Weights of a small GPT-style language model, trained from scratch on English Wikipedia: rotary positions.
Each number is 500 + 40 x the weight over the matrix's rms, rounded and kept within 0 to 999. Layers, rows and columns count from 0. Numbers have three digits each.

# layer 9 MLP gate, 832x320, rms 0.0935, rows 88-128, columns 160-319
517471537490529459506485438501528470479507503498480444502421543511485525530487476463514589554487431560445499461516466454507494453542512465480575555468378489505599466443467457515470466508499487528447547436526551463484496446519511424483529525547444498453498384542499566558526494474526460426582504515539483551471503491548484468584506468526454518457451472504466484496468423538528464519545449494477431594474555473487492430503486425546573442448512533443456443532449505515454456459512485
531534546481498564455488473473562452536472509519527491541501564440491460512451489463518493491489541433489475489483482541543522544463541471478446545537465481452487463522540523468553438524526515524478548571519551470495473492437495457490486490456532456526504471625523537485573575467539526534476485443519436476470491539551473503486444476417542489519517577539427476537460531518525450484555576430492441507507560500484466560498488487507454503506477483503450438463507470468451468492527549
468524520576418484600428596502482478427540436523419485568538493477563453545520457520519528521536532436526461532520555515536504535436596414529523502589515498487580545523481545544452485566544574531531522532563506471454496491544551614500530505477474431493513511481560462545444474500584491461467463500531482483537496519475548456450518419475476536495533454557450562515466532515484531499518534598520506476476498559505473513478551480573555504510529418581524490517567520565518439497507571
577493511532570490491461463467507422535488504515530539494497521577503491488512574520447524465530574527494506468592444465516414462517528513424463481518515515524529443513439484503571506541533533522491472477540522496434452531504598478480493500459526445460458502562595492524457508495531524508490478453496506520481435478508443516553474498439477535468510539593521499532508492533494455477448471598554448537499494557449539537520452437507541471522459392515538557518475580546489537528512542
569600435474510545469490510566442466479492470468488519587563521457425551549513516551525531487515503478481582507562494572470456404410481514467463528503515448564468478490491498511540535497487521473504549512494561496544508483572493508533485398469512513543453530553510612488480468537450497451516554414468490515513493508477511438460525497481544486544487492576480478509475509503516458495513474437507530536487527510472453561459461470492534573525504445443500518510481472592530485501449474
465537435519525520434450539480500499486522517565447444541533463502520473504463513526439485394560503497541529510444513423474483475552429522457568480533478560544493457492486558459525436430513487459476552487509483539435433519489547463464564470505520490562564500473556524528481452576487528462514449485571512447495542519448480441494481519547463510505428512515463518519484515475486503457509513521567495461525447531453550484519479499540493487460491496533542470538471500585481415456463546
486542499463477464463476461457527494492600529438536503538532556486532441515518449533469487450574539516511519498482454520496505501407510470480581487476471509544453520501556493459440528482516467479550508487517490464449554494477532475449522475404475569566586508436561558527535431441536448442437478499425475506476533465487456489597504478524533594448479447462476454548538589577418523591523455516475479446510573488605474467459551498499569538523498496505550423463439458520479467517486528
448447493492482489529442544523548462468456522489502496555570533544460439496511509494474550529502497526494474514505482524541437456483483460490468512549447508547586523487450560452571478493525431542477496461437438468533494481482500419484509463514516465509484494437500445491452402530431537479483453463443502497503429528502480479420531564535570529482571491479515525509498520476451509438483519513492429584502492523551538507445514497518511497513495541497478602502474524490495526509515500
504460473478478481550508488506472474472485443559496476539454516435511547514493508463522501547515515498450490542411479497491480518471458491538590548592467503442430476521485459434476522541504499511496459488546467522486475534440532515558514530457432500573535542444506534488512515516509540461540426609483474560492618429484530489436434536419468484452522466570502463592522446538510487477585509569480496566456502508475493499563499480459468455476460473461530511480518448534477488490521452
558555521453472394484472485533515529495481533495432458405524481512526498476391522487491497501567516534530531447486473510513481463466504511470538530503456494506498452551540490578530557479502484529531499489516460537508444491535566577472498487457486488449463502499500545493456559442542499496521536514465587503475528517586480542476562499538555549494533545487540487501533529493531501515465510534505498597487459453458599513468512490510510568453566490518552458449483545469559507469545489
413550452425475549465432524575553518538548544423483506498463470507497457471436539476542532445597511513520606475471477474488469509484450528520518569508510511493471544517494505479555496538465520509548447510495519518480551439549461513562483542505448517499468432427533545424456445537613517525509517477500512453464519458510499539518499527496486540577503564473565477527488572464498456461486493508523472458479480566447494487493504462514437418494609507533489472448462458490529466540470528
486588466562527502532573481537530421490558526506567524517452528513514398433485459496474517468525536458498551553585488502538489512496535504532507472477438561506538508474495483569530470502463598579553431494533538526587519523520424523510539457553550391502487575555485502430492587442418428512509510411481541528512482478502556495510571519500539469457508454547458496432524458514498434469492523544533442476561454499433498593483564501465507523467506488518566573532500495464538509526556496
445499513465502447524533514434578545542490453469507564471519517523536542524504517517470524474507464519461477509499489508497470479480478526451504461561468553503516471520449439533444532537546522480533509508527539493567509527488554505467520545517475480552470534549520496449480532510508488540499541488524512469520558533468535505483441486486551530482470558532496566553454566536434515534469482489452520508423483577486414524593500476499453487481495454529511491522551476455502555455490492
486498532514453500579419415407512470546534485429459541466501404536531476520543536571391532434553519535522510535470461556482489499502516507490494448498536487518500476506555462536499465473514481550596428419590477477490531474473411512584430551477523496488496467555466523495537420509518528465460441522462424463462490480408490453592506496505455539472458456534457426511487542569574515538455486487482420581479505507465481565490518470575541565602485505441477518502436445518482489497446517
470552558546418471492513478584563494508505597485463486545513561425550536442544478487534476569509503481514503527488507454428466469477527533537550488532476548519558515516449483571517440509494466573477470531426495487513481503484511563486460484536525446512514427611502533513487502492540501503559504505444535472563490439520531531505411503517544484501479553466521512563462541491468455564495506449483564472497451455380496484491526510452504532533440474549438465485480513524439437601450457
438462520474517557503515490493474521486559527500507497420540515537457492468537476480452551528491466523550495572514588509485509508556536519493444519519518521442495556508432516457464557452479458514495526494476443490463546560546446531484444528587465399443456474422435501594444536590379475451506476505484506545488481525487471476442495543515488557535545581475464498488518497570534461563503540581500561516446493457488521556499537471495437519514494400534432469515507461434493442452533571
434492522487481485500541473441458516535558585543472460512508513451585547506508494486428518505451530488531508507522515451496482507515456500449435546547466451479445517537527493516455565501474599493542595464497504568480486491453479507432450489521491513569544430462567534559503549515432548459473553559480519501477538492513432555520477512555469453457494561509496513584468476459496510513517414460471540548518455544527524515484475394462497470457510438469523519536542463484577528478438509
526514509518477498491484407520508497527562458497483533462462492490507523552550477518468461501478525584457573492498533492493477515476419452486451461501516522446530517378525532562504489516542517471576483522474529503495471506494503483432483451491470486506457465488519547489530471438460592537563452496402482462480468552496485488526469578523545506537524538503480494467517555457532491460491536434512516456436517489484491495494455536456473498510470500469428467481457483478466497502475500
465493501491489530526520508548554539501457505501508517456480514455511494471536454537551492483432483463491499478565444585562486532500521533561475488465414533515492594524417519501490507473496535493519562535504527440515563411513492434524491465409580435465522490521496529445447574556430526524537475582539545503579480508477565527466503475464430495499531570593506476519573481466465537527454480477469571395405409570497491503565500491531427482494548530445506456455494471503456471548570510
421496500478514561425517513474482507538505502545470476519522491486535514513424434515523499474464498453462511517438490527555540457531527526519548520480458452518458481530436500457498574452443516543488457505471546521479510479473499521520478516518472513510430412455471515457498489485488460478484483511498532461539484513551477466526475502453496493485518513522455487480475512483464464475535440459531462488565464547476559493543504480581509501440509509546490501466545525466574479525430482
476488522414459500585520500468507470495467525521543493471475583582527480451473463475462506466470516498501471529594426458479515473505486507562506609592507524490437523556475522454504495532526506535483489507498473470589496459472543500520546496490542451565503541506544500499446492494462524489506563533453401432534451527527443472538488525515474482555576443459482522575524446506483555482525502494516457537614534463514557510473523584566449493495543475525428435529576515537530475564411473
484553528551530565502478490452525555488496504455527514514478439560506514493515453464515509529476552530529425455492521415513461516459548529524544517497501528573490556444494539530443477516447570492419463449484463534487450425450541469473497549504497525483456470519565564575492457479485554433467543575449523423426498549534480467481503465485522498429476458559504458479380412487473531527453525553502570521508517528480526484512489479527477506541458508456477505494466511515492473457487500
463524543520505494513537542534481498507530538459545393495585494529494429534429482484464459547537506518455553525546546590515457514513485438459529546492459511528555580519531530471408530500495513547538414467498503570485511437484401531556544523519550455557483542479496517483568497500535554488434532494429449505493539453481548513523459512551469453510509534593488439492538490504503445504609465433412528493492512527496467501477518479458493574537513446454514483533484517467541532506458467
480500576398493536513499544518481487522473556519496491564495424532543487508526406520502478507502487488522509546482493532532538459475437565529592551471496514506444580557490498462501525547530545552460438520504498570500482496513490522477514456522545452498457449507491565446487661413510549451444418500508464554517480556494533551485465478435529533551542481629479566535495535510505455567491450552522490529551511600470570430486498577543562529537572450533433538510564536559552485411494503
441519526500457519511489586443506507530513504384481458430460592403538497553507526509572520467487509448533515507471559523432468517464478569488487484478504489491523501508498491535509511501549497566557476529573469524523476506538483527459520513478487488507388539581557648558490575487404527498466495499544482473463578478432501484533507501446575455540513480475462511413475506590517571519524423518513487516543432469471507512472472486545407592503487575487447490486532516435525516489481448
466537523568478458567485491546466520536464590504504454556490512411476454495441530519561470505426455548470542472516472471582398490546538518445512376607445480499568548420571483526452487532473544594528462528436494456463573495421465498558470530499536408509487564469532465454526520460531486549552417518492478533433573471496561456521523568564486492534487513512505520440493558437488538484498521540439538531507444466596534502436538487536445483493421377457421455511476546529580483564476529
559522483520528502538469559477530494540583518593508551482502492615498520518493502524489486547506457477439514580519446532560397487476436432531491493546501545511523438561500518453445540419523540486530439544468504484454538472540488522517440469451511478534485485440493397495454496496533469472469497496498511493494505481432444485553574521470499555471435488543538542478498533494498550445516477503544430540521577559480543454449514516550424428447492522469497538454550516417529571518497535
500487495497510492532546502429443479507493550447508542497634556498522508434513519492517575472623481504481498606480551490469479472518474432502497553498486432597525510476553557485506481569541479507503473460493484502497474510500577525510512465519553532488512475477491554497501462510518500499433499565525469535544506545520495486489514548484540490510543437492539493531539585559530529529586463485442469508490511476499504543502492488464440526446465428476534490507585462565490529555444547
479487478456392479516512531577519571584575505502460465532436469484519513526541578586469556552500556468470475442516498446520549470554476488418519494485515509522497497430477526526464564485470504444477538443465492467529503483536475462488533457531495504502560501497553527498518491493512517412519535453536574480533510512434589516518524485495472487437406459526537449504501499524502454472513529509531434520449608478509469514521540486520566541502464495397484446501548518501509491535511497
468511580445506435455486414568468486507583487444553469515462451550508548542540542498530517552486509509450567523511528502507498494483466478507450508436484386484457554396536437490572489527536488552450534435545562500516543528530438488518482516458489470489461470512484537494443484573540521554436600493495611462491447501555461523553502546441499472572506538478484535456468450530482472542554462479495514531472486490512539475467532409558439488512425475489461477477504508503432508560450538
544438429589449540485422431473580481497479537490504507462493519482523476474544489528518534471466527524521490538518408475519542490433500493512502452504425478520531455461542470526473444457504502552537479527555455519559559491554483543512552483451534541493503470462560422556562524469443505451526445506530510554498477440495526512489444488504490450566442446565483508468417533586478447518509482436507522518516463525515474474510474512459526503468494447490485528588536487518459566437432405
505398517486541499520526491524568477447427418540458492553577522575548462498473454463522466454514537569543517540517498606507419432472487572469438469510496499482604543507504468479527462533514448519506465534507489515551534556483469517516432507479547514420541538490525487505525456498568522440484494543585422604559497561521551506525526532513443484532501451504558450476519447554394516496466512459527555447552513489557519541523513445529469479467481548490452522550582508625433457554405523
503475533473518472530551539482505468516494513478572512524512552433487461551493525487569526490534506518522517527515566495464380567512451486456538514497507460503429493478504525441461503458582554469431549567479469418516473459548453481479501489442526456521516516538499491492468433542465433534478489478497509556539573539549554435549549554461533496469513562520588445489489477540471441499480480553474442496620592488448501445494536435482468519528510451476454551492533462511550479507527483
508528462523531520521554496517555507524485560542503573479503404503460505526560498523500485488496496509506413445550533569499488493535499538482502505516465375408532549517473537542507515517484458506451435504475597500517481515530452487544429454516553544537544441415488481492507539546557458556579438524523432528565415506507445515563528467474472501530411509485510478460505475463465461492495526545501518520501568487499521419495507537539513499446545476579453543560613500528458541536524558
518509445507498503524556503464485475512422434561520502544455534465549518469509510518504469496513484490486467508472444482491471492447499450559512486543448549506427505488510477485487452568505535501587438622540481492441511419467480491526451529571581529481471583537483481447497587508576483559489548484480436450584540510525526486563495527498453483609520548496520540487516502506442488515549529553477550525571486510445471520497497446514508447526582516464557577553492571467591405493506452
468498558482474453444409475547487451502489453518473538455486572436445421509493440529499519490494461503496510449470536514571480420491552492482472467537548529433512596513485556527440505550457476556496473528514545571495513493448494515538540486532491482472513471472559496503487499443492560539491567513511528530555485483515485563547454512528449481581509443489498553479500495526489533467485524473431569484467482521538578478492526490489497542454399521526492480535486489469473563569506463
453537544540511486472559518504510470557519475591483462491400548513480551473512489507459506497455515509586490514491548473554567505536482528457550539474546434442470539518533530512458544485501500434505472482449566547443510488577487548512484484528531487516549482459548555480542414485508496509518484531544547438547496509524503507483472417512457470537453490518516506425394548494541493462535523471568483562522498527473570528451552509479510531447473540540564510517472494524519543484433407
439452489507526547482497480465586528536460397542512473577533482535439494494469472542485565500471485507518538462462477509475502580459502505565479497494568543526490505503542486540507601537524538485438521553540547488470504545486468452490500510469499513637536473543472452522463507552489499468489448537470507488481433445585542535485487469502494496459450511465570519480456573545558511488512524538409473482501446480494464545513540486430462527452466590447552496481479416483532543588512440
455548524477500517493494485462535562536501486508451508505502500562497502496454412501547545522513485455553624490574464488530495464608537510458453488446524556484455511512471458479591445519463536482493571523505495485538572448581455529515484532517511535507462459451493531523533486543550418444510478570540523461510509542517414513385475515481577564537471468508522447516504507471486529515542451549574445548458559477448467556481503500502436498464575457474485566510535509542566487425472491
474395493486493500527502604512542473503483527544413544509529527448483477518444447518486544504500503522531552580558585489568538483477459487472437485412515493508519542518554518542494528551540436492531541536514490530552520467542515465496514495515463451502509453472467556408565542502513527494459525502491475530378457527552505508531538513490526533442538469483477497486526464498513503495494461560499526559492565503531527476484537447452588585490484503511475549553510488578581541528553490
463527544571436467517535531425541480462460489516509462514479451434510476482458490434549531453524509451469517507479563507553436523514466495432502505475548575486478532532468454436466473526545472543516513527530488460486491462494506538554453529485594554503532469513571429520534530489428543426535435465515487500471503467525463537497533492441508449517436453494526510455551456470553441470491473543492437496493539476456580508556565484509540557511565470545507534463495487540485584569520515